Weights of a small GPT-style language model, trained from scratch on English Wikipedia.
Size: 4 heads of 64, MLP 704 SwiGLU.
Each number is 500 + 25 x the weight over its row's rms, rounded and kept within 0 to 999. Layers, rows and columns count from 0. Numbers have three digits each. The size before them is the row's rms in percent of the matrix's.

# layer 4 MLP down, 256x704, rms 0.0789, rows 120-156, columns 528-703
098:506504505449528509474487534511513519455491487484491558490500518505513498500464514490510504481506493458498542535521490515480474490555500548490483498567444513467483532495461513540486525525484510493540478503467497503533462457474507475495541502477482483501526515505521487479549476467469489490500523499511546480519461479532508499519494471501472513537499461523498492520486508531498537493479488504515493480496502479547478532469538515473520527504544446512526479503501525490510529474516495519480520519533481546471478511519480479513509494
094:480468497524523460476487539468502519543521533546486502460529472474509478465524491502493525491481493500563525465550468547473497488503520527472496464481508478496526469484526521521530483499515514538478468505507472488501453503478475587493500481508476528496530504480488455535507508534444491514459523531472450473462460545494493480468516516474447494531489495454555528503461479512497482507479508471510497500490480486505456514514532510525494524461527541514534520546500504508511472458463513529486477496544466457529488535491464516479537499
095:498456548514524511520509462462483439514510508521440491476440517488491539493492464476520471502496543478521537481455508576503520521416548500527492515504508500475527512501451492495479517491506494516444482505481553451473530482488526520512497487515504482494484530555493485513489498517487474487516511466492479454504526507526481533482478473538527494500480491514513515424470526477516493513492519504505455501509480462513508485492474481524518513503500475467488504456498488495509543482465492500493494498510467512480515481447528516468531468
100:489508462478510446496502492431522461513458480505511484484505498514491479513516482460500496501448520523527514484491473475446515542528487531457520556491476508490513552507496529532487525469477503506524552505485490449488546541484534546475464456540538545497513521461517464485524516466495533529523516530471551463450511537502504565506525471530487497497512421486509488477469531511538521499507522457471528524521508523510467494514491519486480502520468504553525492493465537486513510539521520456497471537516511513531524509520486470471504521
094:484498503548485537508451461531509504492513539489455476552595476466513492504491497460502511499474480473468525487514452443492485513527450518484460497479512534437525494483502485515497525510551512514524544451471493503520523434508486463469472535440489518522468492498470480507520502537524469497529468500513493513533508508475475470540514486511504511508463458515490497509513553490514508551474465509474485457490520529522483522497477504499474487561486488491468533495465526516546454500460498508490477486523485523532476509473490521491484510
096:509482507526496493477529533501491478493512489536507507538527524509517510509493494507536509507535526563463532451527472501484480536483519517533521475537507480585482497470490493499490496491487519482512457510460511489522514477490499468539461542494467444498538553468521534526496469542492494548496500488546542484474484550484476495497498514518507499427498488482497523491479496505508499501497489468483527534520501537477524516448515509534490481507495553497512535494579511510489464526499527492511517531495509497485437522481545482549542506
098:489513473470480471485497508489491543491448493528451470526506550481519509495496519531489471482474458492479512460455521515498539500504506487491493469502473548488500484482518499513551519482468443516470481504490519510502505511530492508461483505503488480472473510512526510513555531541534446510492536488479536535501507525473525532528485475490520498485517518497529476461483500496471507468468483496494523498539516516494486497444483462485517484513469477512511494524503542529522493527453509493454502530510526472461468491488554478476534532
095:475476556492494497511540496534449481525501493520525502482495496483502480497463442514468523473496465506543537525501484490515507490465508474496506493508498522496539509555498509511507505545552538484442519517495511468513503491513503504500512557535505500439493521514529524476468464521530490505486509446525503433481481469480508491567480481517496518446488477489469478528532471520531499496495524479482490445528543496468515526493544477483520519501533521477496478507475471524487501505473512471539513512493503499531517474467534484481508537
097:501448519549467461483543441477515512520556505535498544494492526466440496485477485527541437540482516492513471526519511487550513530524554483544515489526531466490479502503485499516461495452451486515482487488458531508497476483518488490487452493492549476480499486509474535553509473474471448493476497497493458503466483464479521504477499482475476549460525476440489520507489500501545537516501482507483512489459495505529509519492504479534493518515475486512484510520491510485543494507511516506504499472474511526511541463521476484484503484
098:494496519533518495464500505520502487519519501519527483464500513486478516561546461555522543521476507478515534529505482467475520515514490493519508520526511510513512535473542463471474492527453521484476512526483552550484495471478483486492476536520441506495521520500470503473484481548535491514513504501490504519520514530492486496513518481472502513498489484483483501498504527486498545533478512521493466543478483479487521527543517492548479503513506508517484495502520493499496498504506479492529476515480503554528488479452500487546515520
100:510506496496516517486539535502491490470484519514461509453500460491470503534533491466524527451493499531532495503505433499508507512460530519500466531486494497497500463554541500462501531496454509490492477483532538501512521497498477496533488509485499493500516465503524482496518476508455503451531498457463468506517481507497485498498500494518492463549493499497469509435535511510486517484532483509533499521535454467499543527501516491467503477481496508482477523487574444516502491436517530517514525532491465494513502530536525514506455497
097:480504488549435537461491494479569475511469524529493468513512519487428497431502552482533508487498482484480491539519478440449468493493520497490509516517538457517540484527488537516505491521496457528483478558499492480513470528499512524526512492483506544463515523527547489492498485501540497484510510513493471518478522530518530466474478493519482490558516509475523532490527538508517497508533501499504564483491501500468493497512505537491468540469539451482485490437517492537513511506493481538526516452513478482493509568495522521500519539
106:543492434553512493507476473493511499489487475504492495518512495490544534519481503478523510511495469498476445502485465504519476449531517484461476488460502526485525509521500521509510478485478475485493515527479476484519513536521502492487474462511478488486497501525474526519520516517534468466524541495557510559462486471533504495509501490479491523481496512484518479511480536512494520532498498508488486449563520524480466507538509474511565537517511492504488549498483467506482505504504516525498473480502544517470525482461492490494523504
093:529530467453542484503465494502492511506428507502534530516499469543480517477482453485452472546547527499497484489486481487471497473562516497533524498532521529465516487572473510508519522485489470522471476473492489520492466476510501458550462480480479508496494511536524476493492487510487534486485495517513512487503535516486489564485480477454540511466497573505496508509522457506513472526489527508509489516511517503467467478504479522492517472488554475510490511513500480472490501522471510531496533502514509452506457468477463492506473496
100:514453511497511516534506508477477526509432513480487518477519534536556465565490480454515483518516529535477487481509442534549491508547462491502504503540499498517515475541504458502510504471488505478517531536473497467464540533508527495432502471487467514560522501459520478495519533499460489585473479511480528516527536515493498501485512499479514514489477510530529511466513497516493493482508530525545521556521475506512493488482504490477490474473500477564541493478548499503540497499472550484506499521508511480506551462486502470488497478
109:497544510514510484507471482547483526515494506505524504511465526513465474499494500465514490542533487493517493444505511484491498504523517507578503457502511498462492491504508491503489566504518469506512521480449520458529514500478518527495555524514494476521544533490524554524523458523506482476471491532527496490508517515467508480490516523508481502473506525512534456516499464470511508474496500484538499546513507465512517480474490515538458566507527482487487505535519488536483502525511489531542475561533464506482496498476478487525497498
098:530512487440514458526498478488486491511486511536524448497512525516485517504514495541521484505501505486452491518479531492464492492495522498489498471496515497508498477511534492498498517527533501499443537473488514528484517492558519518507476467508512506477486527478499498518492517495492497471444504451481480467500520553481492488503513508532497471530507449474509528491498493522479512520473451536524522484487506558520524514532522517479490486588550538462495495437480481501503470493545528490534512462432540484509497507507554550510468527
093:499481547465507498537479522498494453514515503537513544514565568496442520479495547480488506497452503514467490449479480470497526487500520515495508506504494485516475517524548465480550509435472454491500527557544494488470527523506497469507468487480515474473538515530497497457461489528535483536498550479556517508468494523540498513457473509495483482467486484510496490482564479482470495464484482492545504487508474435462495492504510522506456482501499483504483481497482470476471507533501496519536500481488459515508513522462524492495518530
103:471481499454493534493516493545495455476467523488518458470496549450519507533512471506463467527525501567544477541491521498524489509509507473494491507504486423474496524507557506480509532515516525508542494487536499472553531461478521507503518542505530466505529487501494494533539511549479535482525521480470504528499469508499512506498521497523503506473492470519533487522468489503507520524539509518514499494513490512506484502461467478515499466494455503463454496573475556488481495562529484506508500505458482488491487514477491462510491548
100:526532506501458505507478497499516487445512459498516517496514514532448497479517544516501489508473476505490460476492499481520511530493500486581477520512534449475476542466481504534547462473461512486499517513500547538463509502512524514549521490500524468532551490496520488516529532515478505499454501503493508504473506529531519509500471503494512471538452499514432496528517465483506477487522508538491492498486488493519487478475537478494481460548543503524469463495463490488501453520544531546536487464525497487509488508442505480494517451
098:483496523483538495487555466517475477492498522495498464481496502453574538507536530502471507507509508496513519505501505508462507472560467522521516478497492560494545522521505480527460529522490520524503474530499503504451526536503473546527530515457517518459468474503514462539479540494466497516507514487495506429479492507502554506462490501515542487496554513510490485488490514528557478470493473498512525533522491516516508524520472485485463518506466524522507505503529506515501466524525487481511509529483491512498531501489556514500494532
101:533530556530503508504507480493516476504501493510468512513461495503519500433478467535534483553499483475452490479515501515495499504533444494509502483522506501454504450466521542436486510477522524510438543525447524539517520483488518474500500484501494507485499505502539505490501504464518516496462537503510506507496502512521471471511494555529492474461514511504522491479488479497530488504475513492483447524476506493487475504524514455504512489492474534464520514536501506490480493495519504507524471507478538459497518531494514552496513513
120:485536488503481480485457461475489528499491487494517532520542481468478545487500493487467467529491462518500481549515519480487474510478487530449542501488471532470476503436470514526448467487478464496491523524502490487534541516500446526504517480491497487518479444482495544505491469501513516481458516504499473514523507492497543521469493501517499545506407473478486484506490494458501509484518485471494512482450526566500465478472520547530502518545514477506519539513501500496507470496483432514504483530513504529456474468517535550491509521
099:518532511477544489477525496542503531485551517518529519555502485428524499530505461513492499446458499497489466515486490502476497504531527521499469486446474498472492543519499491527494526515486476527501521467537478506495450515537485489518509539502507465507468467546464500502538490489504534480501503470480525515463470540472479514456497533573485513523508489477534555467513490486505474481479516452490520511506491527501509485538490496433513489474523454477527485479531520504490502466491506448514463496463443512503467514506490545515472487
100:490517484493522477480522504483491457507473528524492517484530513514511477473463494483523514510507510475486490495515495511493436474528535503482514511509501503442519529489483481494507502515470491500464479431476504522542542450501509487521541465449501450501489521498494468509484514503500496513493522484457471475498468471522511498502488482499474478481537481535496497497456454555501506511520501517488473482492483507540460494506562509488520493439527512466493465492463485497493492514487520468520513520469486519475518536545474554474503429
106:521528488548562512517524502536517514517484532522514494546512508500498495501507523446538504477522496494512530488536506482482473503477515482525515504520534457475504537475523517486504533499478478483527478497531494536508410508499488541484458531504544493504505536538513497499473466528505532507507500531466492511502542484463504456516522484475473467464486471513487518495563500489500502507500476492478520480478459485531521492482505501502458542449542504495513490464481497468469554500527487498514482468497466436508504506500487545529491503
101:520490452500509478510525511530515529521526541509519485506472508507498513460511518491563478511485501532538503538534537483493465497488469511510519580531486498546461479521500477480525556478484497509520536514485519529519488494489493500499493499489517510529500452494515467526500500497503503483511501501490532483517496460531503505503454545471495531496515514519465492519496504491504461448504475463496516520487470511504477495511540492504466517502435430489507495459494519512492492495492513495484537491519507487491471522549512508461553500
107:498464463498500512506490502524565485482467468506481504476514548498550543497524489489501495546521510474512549506534517517497473527467518520501485488504515470460521524553500486522533480514467479475545493498488544520463513499531507547505521497485484516517502507485451493512523458521449494507457492488543508486492515512484523480541480503539495471504498512540455519501469517457512490470489516526530463511495482516487459488506485444536504540522452484518491472475512489509488484471467490483513504508551520524522502511525467477461510515
098:477472505536486543530492526516501531542477490487515516498482532540506468530526523475470499522531551513506506519560465510475543500464498502480525484507489458495504550499446447458519496446493522503520538481496487483506503489504469550472490468477517511504499533499480490488477540490490528500510487525486479503464519560499543509522408518538510520520522517482497489493495528511475518496538516518483502496526487548480452463522495490520477500519526493535501451442438503473535507481469505498535477500514471491472503511454484480496463419
101:457499529529491507500557556510519510519483496496498488454495508531495494471473490474481475483508527531486475525490501521494514435500529494514490477497529514512485472518527492497461479486496499473462468460479494495527477476506488493534538517479511525523495504490551491481492480505523518473490490467517473484525504487529463532502479500524482502510563514472446516527519581515470505494527505523518510477514458537465484514521496492515550508469457486510499505473515460484507502530464497472514505536504449527526481519499493529512493490
102:493502512468512483484473528524510529478505486497470526502464502522534502555535482521510501507509491493479522463426542448447548484465505477525537508511508515482496478492463500526483553514514533497484467504502484507524519509506508526515495449495550503496509502500516498523519486481468515517520508535475526515487456486502511461468513492495516510490505511499500474512530480531515472456494496491539455504515515528532551507459515486522492452461518477520494534493458542492490491462584539483462493484530526514485484495476511445508464491
101:518483515538468480436483479526535523492465542519569462482498524540525502514524505517472501497458497493499514491542517522545488503465499435473468501520541487515489502499505462481520513518475493512455543472516512479487507504498494462536564471507462481493498517501529493527500550491501492495515471524475471523588458496492492488516506542477502479497523542524510465511474458519485513485528511550492515539518487536446519508502480488505517468445531480487497491511490483492465530518502486529517497503473508508557507525505446527525498497
104:483491508465483487527468516465492489416544449462524463535468536468507534486545506517500504512474453501501553502504492556510497492471489493519487514475535501540503541529468523477519476512455473487523542517495502458515505499533479529475460501454486540467507502508540463483484553466507487511516512507504510509484444511497524507492474499534508537513517506434542488470477491514481489515450522475507500549462496548514525517540506474460514522566501540515451494506507526553547520524518475482482465473532518513490494483508465525505472473
103:533462515463541531503528493487459512486487488494502518480508480548521431539526505495459484487511573518531517522541513541502502486519446537502506524545465484490503536491523438528492556524495523486526476518496492528534508491529484444510529523480504513514482459462470520448473513476477461506531447522519553503500493488474483496485502521476493503471475495474509475517516456479509475477476502522518487495515489497499511473498490481516505496506513453455519504520472507463496518503487538509480527522487521532443473455494458518480450475
099:539488550462527520525487521485536478511530521497512534511537520510505505500470442555506493514520511448472560502511485493544504502505470479539486515479513472493517444500504497510455536502490516483510485485480522516521506468511502510504507502442488473496513522520447528490471499455481496482465515483494507504483505509500523449489500493480485510474476490493529481525454505482499509505522504550520448482517509533546468499496479509481481517543516487534478486473481494489481490518494506511474481496500487469497510543474506520484459504
096:531507501464530527489505492520525547508489499475519514535516537515522514456559492535528476488472489531478512488525516500474486496486434464513499498523526475488465522437504488546484481516488520466475478505497513510488505524493512518509459553500501525488478457530474453550507483495482501479484508497512512492549486521493527501472490506494482493504532473495483481521449491480477479484548520512512482542489523508456513488534492490479491494505514510534454506507520470473477506546487510539463540521507493487515477538471443488478505496
100:502508544504543432454482491512497505495528544485497513526491499516521516547536499483447520489506512500480534465508526469456500537458519489508526505503484463540464513514547524509519465534523548506525473484444487522500506463509448489525536515465510467473507495491535508484494477481524488485554485513501530490520505525495486451502516486503492522537497486470506510518494519481505530535508513552508493534535511480506516493505485497510493516481540479507470505532537517499529560482475520504474517499472484526445507514506520525551496521